Weights of a small GPT-style language model, trained from scratch on English Wikipedia: MLP 128 GeGLU.
Each number is 128 + 32 x the weight over its row's rms, rounded and kept within 0 to 255. Layers, rows and columns count from 0. The size above them is the row's rms in percent of the matrix's.

# layer 4 MLP down (transposed), 128x64, rms 0.147, rows 100-116, columns 0-63
size [102  96 105 100  93  99  87 103 105 108 103  86 101  99  90  99  98]
[[117 105 153 133 176  85 122 122 130 106 110 192 133  61 152 139 166 110 128  79 104 144 112 119 122 167 135 125 204  74 140 189 182  82 149 149 164 117 122 145  86 144 148  92 136 104  89 206  96 157 120 112 117 107 173 131 120 116 129 152 166  75 113 155]
 [157 109 169  81  99 134 171 186 134 118 138 123 153 128 132 163 128 104 110 166 152 159  95 147 143 134 153  85  83 166 105 143 130 138 138 107 175 150 114  79 107 103  88 103  98 100  78 176  76 209 113 132  96  62 117  95 162  98  84 158 168 135 120  91]
 [149 125 122  78 128  94  87 118 141 176 114  57 106 139  98 108 165 102  81 122 124 129 114 121  70 104 169 162 111 130 127 122  72  70  97  98 174  75 137  87  96 145  66 114 115 179 131 145 119 101 138 110 136 147 164  98 157  87 129 150  96 116  48 105]
 [108 160 149 106  91 224 148 185 129  98 141 168 106  62 117 100 169 112 108 165  72 130 113  89 138 155 149 102 141 134 128 142  96 122 116 101 126 149 123 106 141 102 160 121  69 121 135 145 117 127  74 100 124  98 148 166 145 114 133 111  52 153 124 212]
 [126 113  80  71 105  71 150 141 104  88 111 111 196 105 120  99 137  86 129 117 124 102  67 151 147 101 113 140 101 181 138 145  95 124 155  89 166 139 111 140 136 103 106 108 117 155 104  79 104 156 230 172 109 123  91 133 126 112 133 154 185 147 112 185]
 [ 98 118 123 122  88 147  85 127  94 134 150 103 111 177 175 136 135 133 148 169 117 164 154 159 138 139 137  94 119 153 147 125  94 109 114 114 181 101 129  69 162 165 111 143 105  61 150 155 134 104 110 100 164  69  61 123 103  84  22  94 137 152  96 125]
 [152 120 102 177 171 170 159 128 135 103 179 153  98 143 148 187 119 175 120 131 100 120 165 193 115 160 134 155 158  64 137 107 129 120 140 139 150 159  95 157 126  59 155  86  87 149 111 161 125  67 114 123  91 131 146 179  81 137  54 126  89 131 145 122]
 [163  83 149  85 122 140 210  82  86 126 145 109  81  95 112 163  87  96 166 137 106  90 122 142 151  96 117 132 123 140 171 165 171 135 111 100 161  57 172 206 139 120  72 158 107 134 112  87 139 159  99 107 120  99 146 108 117 111  81 157 155 148 115 134]
 [125 119  72 171  88 123 161 118 164 145 128  66  91  87 159 142 155 141 118 143 117 117 127  64  70 169 141  65 118 124 140 142 140  81 110 112  95 127 137  86 132 103 108 128 189 156 131 124  91  87  90 137  68 100  89 162 137 178  93 122 150  83 156  76]
 [143 170 176  57 114  52 108 116 125 161 112 124 132 108 160 149 112 178 145 122 102 166 123 129 133 146  93 149 114 143 137 178 135 170 142 152 128  75 142 140 120 165 102 122 121 118 136  77 116 178 129  41 104 163 169 178 196 135 157 184 100 125 130 129]
 [ 94 120 169 143  51 135 138 143 114 106 137 130  96 194 122 102 168 105 147 151 122 131  99 155 139 102 179 121  97 108 144 114 134  90 116 130  96 177 132 177 124 161 179  74 120 149  90 182 135 138 114 141 121 118  98 113  69 197 209 109 116 133 182 140]
 [101  65 111 165 137 151 151 148 145  57 148 117 133 145 189 147 183 128 137 152 141 103 165 104 135 119 149 117 109 103 117 104 119 138 102 109 134 154  79 150 189 149 110  92  98 100  77 196  83  68 159 148 171 155 143  85  94 134 151 160 134  70 138  94]
 [154 152 217 159 102  95 119 171  81 212 123  99 155 104 117 140 114 123 101 134 159 159 115 170  85 177 115 115 140 139 131 167 163  79 135 120 160  98  86 130 152  85 103 132  83  65 156 159 152 100 120 122 137 104 146 202 108 149 116 122 147 123 162 135]
 [206 136 157 115  69 135 118 137 148 142  91 207 143 141 100 155  72 131 141 101 116 139 111 103  83 132  94  56  76  69 147 115  74 110 140 119 118 143 101 124  78 140  97 100 131 175 136 164 126 167 154 132  99 144 132 137 144 108 158 200 111  96 108 121]
 [144 153 159 188 142 136 165 152 149  58 118  87 106 147 138 114 138 129 104 161 109 148 154 113 219  96 104 179 119  68 145 107 154 156 109 103 102 111 138 102 136 102  61 134 164 198 141  99 142 113 106 143 165 134 100 101 143  94 109 125  94  60 119  95]
 [ 81 181 123 159 162 117 160 105 172 145 123 133 118 162 100  77 111 172 120 138  98  77 144  88 141 134 160 128 122 140 164 153 160  93 117 115 147  61 166  94  84 108 147 142 158 203 146 128  77  94  85 114 121 183 117 132 161 119  80  84  75 166 122 111]
 [124  56 167  51 109 112 142 130  89 115  68 155 116 149  98 165 134 138  97 146 102 100  93 154 154 204 110 106 159 165  78 150 115 128 116 127 141 132 101 129 101  97 162 118  86 147 101 169 149 136 215 137 114  97 164 137 155 136  79 114 165 121 142  92]]
# layer 4 MLP gate, 128x64, rms 0.219, rows 101-116, columns 0-63
size [ 90  99 102  95 109  87  99 105 105  98  88 111  95 100 106 103]
[[116  97 133  90 115 125 160  61 120 175 119  80 172  90 118  95 119 148  81 131 165  94 166 165  53 113 141 116 131 104  83 132 136 127 158 109 147 126 115  81 164 132 171  92 108  55  61 141 140 132 219 128 143 117 125 137 141 154 110 158 139 141 148 102]
 [114 145 138 137  98 131 173 139 118 150 158 115  68 156 171 112 119 126 128  58  77 123  81 141  94 126 139 152 144 115 154 172 121 151 144 111 127 163 168 117 129 107  92 148 186 163 142 118  66 120  74  64 148 119 171 132 175 205  71 113  97 129 166 136]
 [138  87 115 156 105 101 148 141 116 136 142  84 135 158 110 133 127 138 132 121 117 183 105 148 156 127 112 168 128 119  75 127 150 208 145 179  57  73 149  88  92 127 138  89  92 106 139 120 116  95 121 161 187 139 194 106 153 111  94 139 196 136 160  64]
 [ 96 144 120 105 145  84 113 154 124 140 119 130 151 114 122  86  96  55  64 181 143  89  86 106 157  79 140  95 171 125 131 153 104  93 112  90 151 179 103 106 201 103 118 143 101 121 112  56  88 149 198 148 111 124  72 159 127 131 129 132 146 112  96 138]
 [140 110 165 103 107 120 103 107 185 125  92 122 110  83  61 166 105 140 154 153 139 102 125 125 139  96 105 114 123 130 134 149 147  97 171 156  90  60  87 166 100  68 118 137 162 202  72 122 128  94 140 132  75 163 195 137 153 177 171 125 122 139 156 139]
 [142 146 122 119 142  96  87 105 118 134 197 126 121  93 168 130  69 156 126 121  80 117 117 188 107 136  81 132 127 104  81 127 111 144 120 143 131 121 149 171 145 137 150 132  91 126 119 146 142  92  21 212 126 118 143 154  80 186 109 123  81 168 104 140]
 [126  68 105  97 121 112 187 132 119 149 159 117  42 103 129 123 112  94 189 107 171  85 123 150 145 106 141 183  84 160 175 141 124 113 151  93 155 119 145 201 100 130  81 148 144 121  95 115 133 143 110  71 109  68 131 139  87 127  94 168 120 112 164 108]
 [106 166 157 118  51 159 138 120 103 116  92 168 178 177 128 100 120 119 141  95 141 119 118 190 134 115 177 102  63 151 133 163 122 169 109 154 161  97 128 147 109 118 126 164 106 121 185 102 116 147 164 135  40 106 159 195 133 149 136 115  99 118  94  89]
 [ 95 123 134 165 155 228 115 106 153 101 106 130 130  90  71 141 125 109 180 176 185 106  87 142 102  77 111 121 142 140  98  79 135  89 139 124 142 101 146 111 163 145 139  86 133 113  57 183 110 131 137 136  93 112 118 111 116  90 140  71 152  84  86 133]
 [173 124 146 178  64 128 121 115 113 120 125  92 118 143 136  83 163 148  97 180  96 101 106 126 140  85 187 181 134  96 116  87 159 117 152  56 128 135 145 194 177 125 151 128 139  93 127 197 185 145 117 136 160 128 127  86 160 161 174 118 144 144 140 169]
 [140 194 107 128  95  98 120 126 126 208 125 100 114 122  90 139 125 135 123 105  93 128 138 107 128 134 178 156 158 155 125 119 152 102 184 159 110 103 133  75 175 128 185 186  97  51 148  79 166 167 149  90 152 124 146 120 155 179 114 121 169  72 141 112]
 [ 91 106 117 116 165 157 112  95 145  87 185 112 150  49 193 163  99 146  90 190 135  88 147  97 104  97 161 168  94 104 123  94 115 150 158  93  94 127 152 119 138 114 141 164 176 115  63 124 123 169 114 145 104 144  75 139 164 171 116 116 166 107 104 100]
 [122 157  68  76 113 146 140 187  92 117 165 145 108 150 118  88 143 133  99 140 141 129 155 150 157 120 123 173  81 166 104 168 167 165 131 112 146 130 157 163 155 123 156 129 177  79 131 113 147 125 178 108 118 124 154 159 193 110 103  42 128 139 212 145]
 [109 119 100 131 139 126 112  63 103 209 144 127 150 156 138 130 121  99 194 123 117  65 121 136 109 115 203 194 157 131  95 155 143 112 208 153 116 167  62 136 111 115 106 117 106 100 167 107 154 147  79 147 143 138 134 116 102  96 108  95 172 103 146 128]
 [ 87 167 138 137 125 107 119 140 115 107 115 200 126 173 192 146 127 116 138  99 120  59  98 175 172 110 140 166 134 160 150 110  70 133  81 193  94 106 141 152 127 159 121 112 101 195 155 109 119 112 121 127  82 176 137 158 149  60  93 109 152 152 105 147]
 [ 95 217 116 131 185 162  89 127 188 161 131 130 182 103 169 126 130 129 152 119 167 124 133 108 144  77 203 151 145 137 125 145 134 121 139 167 142 131 173 145 161 143 135 137 171  67 109  59 109  93  77 139 155 157 126 103 130 121 187 123 104 124 140 162]]
# layer 4 MLP up, 128x64, rms 0.219, rows 101-116, columns 0-63
size [ 92 109 101  92 105  81 105 106  94  93  93 102 106  94 102  97]
[[ 98 126  96 182 132 113  91  80 110 132 112 104  95 106 107  79 110 121 133 114 110  68  99  95 131 134 127 174 139 110 110 136 115 106 161 178 168  63 165 131 180 161 180 131 151  60 144  80 140  75 167 160 149 125 143 144  91 193 181 147 155 135 136 143]
 [105  93 145 106 139 176 115 209 121 158 134 133  86 139 134 161 175 118 189 131  88 140  59 100 150 202 119 122 139 105 171  85 146 110 124 124  88 143 152 166 172 162  77 117 145 143 178 124 130 120 132 172  53 149 156 131 143 139 127 111 144 144  88  92]
 [177  52 176 143 171 102  89 112 112  99 133 102 131 177 141 105 171 164 135  95 143  97 162 179 137  88 124  88 179 156 123 105 141 122  99 156 130  95  97 151  97 161 147 152 154 140 115 144 177 112 200 131  70 116 113 108 104 140 186 177 153 142 133  92]
 [123  77 130 177 130 190 111 140 172 117 158 102 128 121 119 119 140 128 124 139  96 132 123 145 146 153 163 123 126 101 191 114 167 148  93 164 132 112 147  98 136 145 156 137 105  65 200 121 155  91  63  53 134 137  99 117 162 188 142 106 116  59  85  88]
 [124 116 100  97 109 149 150 170 138 110 125 132 149 106 111 113  73 127 105 137 199  55  40  88 149 132 153 173 125 117 148 108 140 135 141  92 115 192  97 170 131  80 182 159 140 178  97 146 143 119 160 164  75 167 130 104 152 113 165 106 132 163 151 100]
 [116 102 108  92 107 108  75 137 111 105 142  99 192 101 108 124 156  95 130  70 135 164 115 143 139 115 164 113 145 154  61 133 126 137 104  83 157  73 179 151 115 160  81 156 179 125 202 160 182 164 134 149 127 102 133  92 148 118 174  94 143 112  65 119]
 [123 130 143 130 113 116 149 155 133 102 106 122 133 160 127  97 188 157  93 113 139 117 180 151 119 113  92 115 137 125  86 118 122 149  72 133 100 231  97 102 127 188 136 116 138 154 146 156  51 141 154  95 106 129  97 114  92 109 218 115 134 130 174 187]
 [135 131 136 151 138 104 125 120 105 133 100 165 181  91  85 166 161  98  75 120 153 179 216 137  94 153 111 159 158 176 195 141 106 105 118 110 133 136 108 190 102 159 112  93  93 123 114 106 162 140  62 171 134 113 153 121 147  99  78 144 118 173  90 114]
 [163 117  85 120 130 181 141 123  97 136 170 176  60 125 112 125 111 127 144 182 125 138 121 117 152 178 148  91 105 120 173 105  82  82 165 114 137 207  98 202 123 113 144 145 114 134 156 158 166 110 128 186 152 154  81 149  77  96  85 110 168 138 126 131]
 [118 143 122 137 142 128 177 164 169 111  99 205  72 129 119 167 119 102 106 148 120 164  50  99  97 149 142 177 105  94 150 133 121 121 110  88 120 127 181  97 147 181 116 148  96 152 142 170 112 151 189 159 102 121 149 202 170  98  83 113 119  91 125 127]
 [123 155 140  77 166 137  89 142 108 153 100 136 139 166  61 151  63 137 112 113 137 131  82 181 118 178  82 120 126 108 127 165 137 106 126 154  97 135 128 149 106  76 171  95 182 161 206  76 178 160  93 138 133 101 157 125 149 152 104  90 117 135 149 177]
 [ 97  67  71  98 104 155 137  95 130 141 126 133  92 185  92 158  96 120 136  89  91 192 106 124 172 131 197 162  85  88 119  91 108 148 112 131 148 156 144 144  74 116 145  86 136 150 111 111 141 161 153 115 142 183 111  54 139  97 158 101 161 116 151  89]
 [130 176 157 150 138 124 125 122 161 113 252 182  78 122 178 127 149 152 166  75 149 150  97 133 156 123 151 161  98 109 163 122 155 132 121 157 140 156 108 126 132 135 112  85 145 142  89  85 154 100  98 119 134 126  84 151 181 149  89  68 111 176 127 135]
 [101 166  84 110 120 102 121 174  75 148 105 175 152 133 122 138 100 124 109 108  95  91 165 168  82 167 139  80 121 155 110 145 109 111 146 107 168 174 102 126  96 164 193 113  97  31 148 153 111 165 162  98  74 133 170  84  97 127 161 124 128 137 150 144]
 [159 142 112 133 160 176 114 162 111 167 136 107  78  91  78 116 129  83  91 113 147 112 127 146 147 152  94  98 124 153 104  84  83  98 153 165  95 114 101 197 139 180 108 104 151 128 127 204 158 186 138 152 171 106 137 150  85 103 115 173 167  83  89 159]
 [167 154 139 139 172 156 103  84 155 185 131  51 144  65 120 135  92 154 157 117  85 110 133  89 153 152 166 129 116 126  98 124 184  96 152 159 149 129 111 111 147 133 178 193 169 154 137 148 121  71  65 127 179 151 146 111  95 160 143 133 132 151  80 142]]